Weights of a small transformer language model: normalized queries and keys.
Each number is 128 + 24 x the weight over its row's rms, rounded and kept within 0 to 255. Layers, rows and columns count from 0. Numbers have three digits each. The size before them is the row's rms in percent of the matrix's.

# q: layer 6 attention query, 128x128, rms 0.101, rows 83-95, columns 0-127
# k: layer 6 attention key, 128x128, rms 0.0963, rows 83-95, columns 0-127
# v: layer 6 attention value, 128x128, rms 0.105, rows 64-75, columns 0-127
# o: layer 6 attention output (transposed), 128x128, rms 0.0976, rows 64-74, columns 0-127
q83 089:157113131075111146090190155124147147110100090154085154121115092113153105102133136108140104154134134124115098173127110151111146138149121147109097126151137164144124122116107123160129138145104140150151148169135106133132175161132159098151167148102137094123113167130110120092139149142133158147107152129161101173159091108164157140152139103146153129147147092077105116112098108103113129129097
k83 101:129140154100174152139161148143187116126101116095132097110083160119135156121174097129116128181106097126057165129098128119121115173111105139109157137135121169138157139134111145161107164134115116111171150154134103145112133088107111126133120147120181099120132116115128138155121113111118142103148106123145175140150127156104107162096091152129092126128155116112143109101126102131164129093117
q84 091:153105136131139125086158101110099144151135118130154093141136121158114141114113112118147095144152117115132147211122170113137113170146145089115104163152135138080109097099135109116145112114132144121180116136151120098116123145138123172162172167164123151130139121124135083091093118120159106154112138156095070142149132113118112123171123167125128121141125087162153129159154107138114124103136
k84 100:149129166149147110113134130143109108132105184052116117154130120169148157131124084095136100132120108146136125164108126051145088143152157087133124125163123102085119127133134108110124121122113153096159109158100137098091136126161116131141128142157114155132152129131163126119099135107147103111121120158096084094143142129104083092116127161142100164153140105137180122129132106141147140123119
q85 094:153130134123136144132151116149099121129129130095116121125116111117130178148079101117095136095107055152095134097135111129092126160089136097140092149129093161120136137129134085120078129097090108131143113121125186142124118129091113095083092162098120134158132122132120130197145117137143097148137121151128155093134154104116131093151100165125119121144114144089147122130145085144150108124161
k85 097:077166131097122114138111111133139125160129114166131159127143150089091127083167121166142079132161187104154130136139151166160142100138138122097147113163086126121108109143088147113136125132094135092112104142145094141096108120132157128148100053124159121108148100124121123085147111134056134134135097136110131127145129149126114152121138124117143105124088106161115139096131138117117132144100
q86 100:119137134128172145128150134163162121132142106178108123121106123104121130116129096130132108123096155105082214121103102107134163118121178145160137133144139142105058104153124122140114109153087140117137154120138160109107096097063097142126142125135133144132122108096091100142122150098139135158162136116110099128125104125159126140129126108138135156073096141112108163130148133171158111142143
k86 103:093126120160071124112094139124075145117120094071175095100124135195120130145115126139110182116130104158146069151128123121090134104162126118093128114111139125123155127123126146124134143126135130128130121159122135148166152155143143130146141130168116138088163140153177130116132151151131089088079123144152114092106143140112119089094118104117150102165117129105117130151115103124113148092140
q87 091:122137164161146116161118094150154104145129163115151106096123124165133190143098125128144145098109095133111162126115112125146088133123126161112116147119107122108091109148148073147081136107103127088091098129124161096106117117094099094146103110147096153123142132107181132184119151130115093104100122155125157094129143142112129119130133120132079121149122124150168098136127097170156107101141
k87 103:140117101068126162131141152119113148126117102143102130131112139088111082112172125148092151128147155145131092138143150136095193130122151101130124138121157140136156145123092161151173139121129152160174121107150085175152124145144156119122123120088156108135170135145064145140145089098116134143154118124128108161131109101136117127118122128153162131148127108123074155104128136082116162129158
q88 096:116115114124138130117111148116125123089166145142166119110126165140097165144104130117104110094145123143127165133092161116150142135132143113126133115156116162141153105122112140138113140103121125118142191156121130164130088091137086124145122133138128143157171119042152120145159100091131065098136153167111117102118092108131124109117110132134052099089130131150146147146118106140152104106140
k88 086:149120161119125097077137124107104170155135080114116105068113125126132112167134135081150153112109079145143122158121113112111113130105147086167094129113156136106114132151128159117153107098132146148119110124137146104168130145141096115156144159120115170116125152171109125118115163120187145148126126161149075132104136113135141127100136106145151115123118159101097108154130124145111168166071
q89 089:157129166117120099145108115170128126139132148142128139124080173102085093133153117146054182131150158151122116184060136079146136121132154127111166148147118107130118105104101151135159144126115158099127155141150097141111075103129123107111119129133174137099144122106130105124106113105091093111154100153114127166149117130103100137093110122092108125111121150137113121114129119116121150118134
k89 095:120112137093116105151122115123147163153146097151154124187127121070132087133182119159127131101186146124096146120114153100113159106141163111106148122089134123134126148123103112132166112095138148148140115156141146131148101125105118143103113082051139142086178092124100124134147116129153106145156125144160143165135126100153155129132146109117146102091126143140095111134151111144110156146105
q90 106:140111142130165128109151167123153094159140130156095131127129123109148107081154136162125127153121157126172100126125086155136147101142134121092111119160153149124155108152078104136141133166100161193143115129116108135140143116147069133136107145079135112137133144135089124114175161122130161141142126096132115108149096126119113100121131073124147132129188106120088120122083133077133126139104
k90 108:142142161129149126141142153143163148111106118140121104105101131133139141091169146133127133162091126152129123123094123153095118138106142140138172135114093112148137146151144123125135121168136138099112117132121128124082115084087091103150099086115125118063121110095129127131143166094125154111134062113160123093080132157109122133088194113115121170101135159113138133096110104148181121136126
q91 097:141153137136164123134151167137097123079132098139104102095111146083119131141132119114116163143109153149131174113094158130105191143092148135071098174094151149112114145135106103164123134143118154125121129184101135118143085139124142136086077168104171106117106099101146134173159104124151124117155116128109126127136144153141150123136127098128114165136123166121130120124127080149131138151135
k91 102:062127121148107106128129120129144139150129059111120106126146119124097147086157156134126140096131100133126114116139129077143112140127140107120151095165114118131148148105097165084124127092144130092190129144124103057084105113125141081128136112152166123114139123140094131137126146111122083132109142168130097121133122127084117175132128103091129110137068107128110120146101128114103116140120
q92 088:097122122171135117183122139093166116136118144163185143167099113162136133150113108121108142164103116126133147168108102150150149159104125110156162138120139102118095131132122125113134129125155123105103095106107143121089141152121112116162122122150134159093203120114148103120101137126073140082111107109121132126082103148164110080138125104118150125132141127151120119171127180151113119155157
k92 090:070118079165137095176141122104136107132109142138183130162090120133134107149106173117098178144100138132141108140111117123116169180161130113119153136126140131127102118127132137082141119133100117157117115125109117114105113143118116114113136129132142104143180152172111109088113112083106117128105117091156129151097126148138103107153144122101145146165168120133135097159109196108120106160133
q93 090:127136141154116150173125156139177131163123164115117159131141115139127118128102177162125152099099153113091136047119115151108169121135119129085111144129148138154117167101119102108054153156155137125131112136146145099146118134097114099123087148133177137154138085105139114157169169142138131158148111091104117120133103144136139146125091108107125112122126110166107127134115151136093103130119
k93 098:089179100169092114121150131124143143131110120126094156086152143159106117099120172161135166095121154131119119084122156111104156092110121124094107115133118144157128165127095141069085150170125095126146138119137156109117134129135120128088132100179166106108101127131129107172138143145086105163162131105125107133123115157096136140135099120090133154140105123131082130136101127126103092127102
q94 111:147136124109127126088158146145128107117160087116096139113165146104144089105167156150114113148133148144175124140132135132103146110133122123067112104142134170120141139112066141152148118151086162164157144164139083147133133127155142150115080157123149120142141097157115125110157130104149160128168143108132105132172127112118144119142114116104118175114146089138092103125082103087125100135090
k94 095:123144151112113126091119116156125119118147120090129119143171158100097100109143146169133136152136111153149162125093128155147122116135147120072140125105090197151172166119104107159127144134126153131138153132118122134102121100140123154120097104133152150099178080117123134166129102125116132117180123117178134096119138125119094141113136154081099147082136109123095118086135086117131086155113
q95 113:131127120151116120127142123149128115154102154152171130139138135141103106141135145136103147184109184180169072128134156153183132133138145150116116155119128101122148144094063102142157111118109162136127104098083107142114163133168105170096120105166147132131186110139121096111149132142096114125149111144161149132170127146138113121139138134097136137154157086159164116128140132144132150124102
k95 095:157108125158118099144108135124153124187149165170112151144131096075106153129123102150087132101181144129132116154144152114121153124127125120150125145103115067126138141107174135135132146107156140167150129124146183141117125123172138145092096129135076083150163072126085111130136142124168125172130140130116128149086118113132154113099155144112146125144121100136119167133127118143115163131109
v64 094:155138149135108123106154168195143123073134147102118144132119097133188171112113126114107092128122140135141148161131118122164125137173133127124117153150119131112141117101115101164140131145125098156119145158137117119108145131111114166110114101100156081112117153148148118143141128084151108110128128152127146089170071141120145111100121128112093152111116114078154153098116123086136128061162
o64 092:136112109146176138106123127090150107089162132122111111130081156126114140168104088131143121104096091140143133082121153127126097181137083118136128123151163125105149161166132084114119114109155140098110120116116151123135106129142134141125128170120108148114148117134124131106124135141072104100164207146111138136118165141117115109154086146157124144126130102175137108111131151136194112135149
v65 088:129143126131161101131132132127162117122143159123140136129079103120134114120159099106132122136099142152095120114100105145126117147161085073151164133115140151164112107147128108108127139139143180122081139103092103126121066100108063141143119087130160135143129131100148134108113167097098127080113097121132150095129080142152135149087118077139122142102101167151114131137094140119118128150163
o65 093:095170104116129125118124104105135168094088149111139101170145136116094125150112135141149140126086117129124156148120149113160113177094104128116135106161105112138143143111110137140104115127117144125155132148092128107130115162169126108117151080159096155117108097143171159134105113147161096121135162172091156152092157142115153115154100142132158158156119096144196163127149086145125127153129
v66 115:122154159157152132138130123111193131153120105139145126137107096151114118152168093160142102093120120086115123110186119164127112068126117143075143128119167112148148097175122144172104127117088124132135140185133129145120143108142132109138096146154162118138138086102139127084092147124101142113135121123093136167114136137158123098117141095133149090110141107142099155139140109159111133152093
o66 100:136100128132114133136163115120121168154077134109119133125123140139177096131144131106131126152068101120137147158151118135126052106131152162095114069136079122142121120127125192147114111143105120138124121128127110137115152135168099091120098084142157109137113140095143143185127099110153137057108110136118112142120125101120141144104104102146124133113169131108111136152123127125086119160125
v67 080:145139108114144106101112117104064078137110120106113128133113146110134128161081126103130105066168113138163083156107130144117166156103135087151082103126136133170136126141149153164124141114145132145151125139109117150164168164104145130091117165112145075124120171197090120140115097130117149161125144135124096123135126095091149143135131116116148131139128122151108116141161115135096120137139
o67 090:111123106176105098125139134130114126139167115107130114133167100156132089102144171133130132139168132150127088131134135103088112092177135099119100144156124097107121145143114119097167135144089126158128127154134130143124148142160122153137117156115143093148114130152085120084136149129150141169097058088147146149168142103109146122114121113111096151121177122105064103135116143130148170107133
v68 107:135139171130174164122097118134142122104110135119104123128095111122132121136137134087142133126115145107124169118104099169127149143136097143139171109107152116104121161132168127086116146142097124075065100170111163099126097132145109123066104091127143140091141120087140130145152160120140154102173105098131123115130123154116125141050134116142088124105150144094135130128134111107134136125164
o68 098:115152098136142143130106114126139138132057155096147122125075137113148124170098135128123126122096158133120151112115155124144138178117122142124153133143128154123125199140125137149096122139144116145133129132108116094152088130178105161100118085145123169108136127163131149165111123137142117094154143100061130138070190156145141170111138112142106124128107124164122163144117104142154143138133
v69 091:170151119117125139118141107114096129162114130102126142148144099117157099141126118122138142115125150109105133133103081107132151129106115126139119159091081169147129199124140157109082110147095193139093118162133133139129160121150104134091096147166104127101176140123095134149159166178181160154144145115133130140112150124142148150074155126130159137136149133142141166114140143105105114133133
o69 092:098134130148127126144135132142171135138078164128148101122093145124112130137138181109146138160137151153076136102139151122144129164140145102095125170139155113135071152119092119145134119124140157121107144134097123103136117092186132151135141107153115152161131099099131116132108093114154149130117128111114099113118156137124127149100180087182116130137120153116098144163112149189148191104133
v70 101:134125142122133123132092163130127088102105145125137085107087162138110112119110145107112178121124151155150197168083138115116127122137121143146179103118110117082127148099132149119127138161123136079091129123119169142114080142127123169097109094117126138123110101134158096141154132107139144107146121124137087123120138152102127130084151152137082140154150135132106166097101133118132093093186
o70 094:158129125139146125164112095122134102104091132155152128121120111116142158140113104097144136126146134140118130130096167113139145204113139161138191147131123118115133178136172094139133112135160108101111121123137134092161082156123126176144188086106105158090132125150138114151085131107117122129142138116094124120096151167147092122130144138102070118140116129160132158129150112120165156120152
v71 073:139126146157121136132111137158163112143127145151165148161112133092116166102144163131099134120137135163122144134102102133136129111076163178154184138100128133119164098108159167120109100108128110082113164138107150113115118051109083131114130125137146124128064114107154107126135191151156133095128128128143150095130132147086103132108152151101144164132114115101127112116142139122145139149111
o71 077:123151122124141146149117094118140117107095149170123141109079154144148123150102088110128117065107106100112142115132113124160137180106095108134121134112125149174106167123150101169086140117131115107123096109151156125143118140107158116101125105142101155143131137134180139128083083116123126102140195150069118141103135157175148163154109152129119127156129128136122131154116131147114111120177
v72 081:161128100102124130073132139139115143126136139090103142150127125156131120119135078095098088083155127139134136192126170135155145085146120092123086148161115131126146143100132128178155125134128137136179152162132125116146170159169172161150112136140114130137151137115093145143108134131152127165120126164136134161130154110165117135130104171173108093134139100131167143141158120106108135089131
o72 085:106095140168156113141139158121175107133196106130158129118127122097155127124146166142135174139107129154112116049120117151107134161146117114134140140161126120102134090140133116095128127172116146158095137119117124140133120105154093143110113151126184107133155135106095122147175151138091125130132127128150133060142104141104118121108137094158108118109146138114122112092087150122173112141091
v73 084:217107147107136108157128149110090088140112123148117133134110125143146111133136110136152177121131119124157132134106059131115134131107065135131143100126124122153171125127134146148084152142112139142092128138141147144159133117137092122114121146118151141135104127129133105132156131120170175145113122115111084109155094124136134150089104135086102155127114121105153185102090129065132108109107
o73 088:124141115143124099116132152107157132130119143108178115131119142115109122141123117123140124105151120173083113132134203123133082166102117112118145138126115123132117158126110120102135082134189105104146111130144148103114099139168165159106147076120083157119096083158119106136086101115123121097112156141103126155111153129141136139146145127150125170133130118157122100167130129183167178132159
v74 083:166136103117125133111156132168063122112100113132123161128099102113183114120109074109159093102130143096143129141129140127157158132134117099121099132140145135136109111122109120125157141102159137160169164126112104158133121168143143147152160119141125116137095136132113155111132139110173110121084127165120109155166084058155147112103117109156148101137112107104112131128156149112093165084145
o74 084:088103129170106122089123128083114132136185099096146111131157131102113123132146179156165130150133109152146132099142117124103099136112141115078093098144122108120135112156086127098120118148111181140156104121108153120104128139160111143104125143114100141128135101160109130086162118162098158141141137125151132102148136109080137091147103090152147193126137122157077104115115114113156134123113
v75 080:119078166142132120128122143129131081125134102096136090127113164155134131134113153106125142127110110186134116134090121097132117131116153104169128128106084162126136125142142156122077131173126140111106134172126169104102113104099085133088071130113115136092135138142119098110166146146123151082155129096121128097095117125104155104152113136084116167144126145117139152132101093119162083150157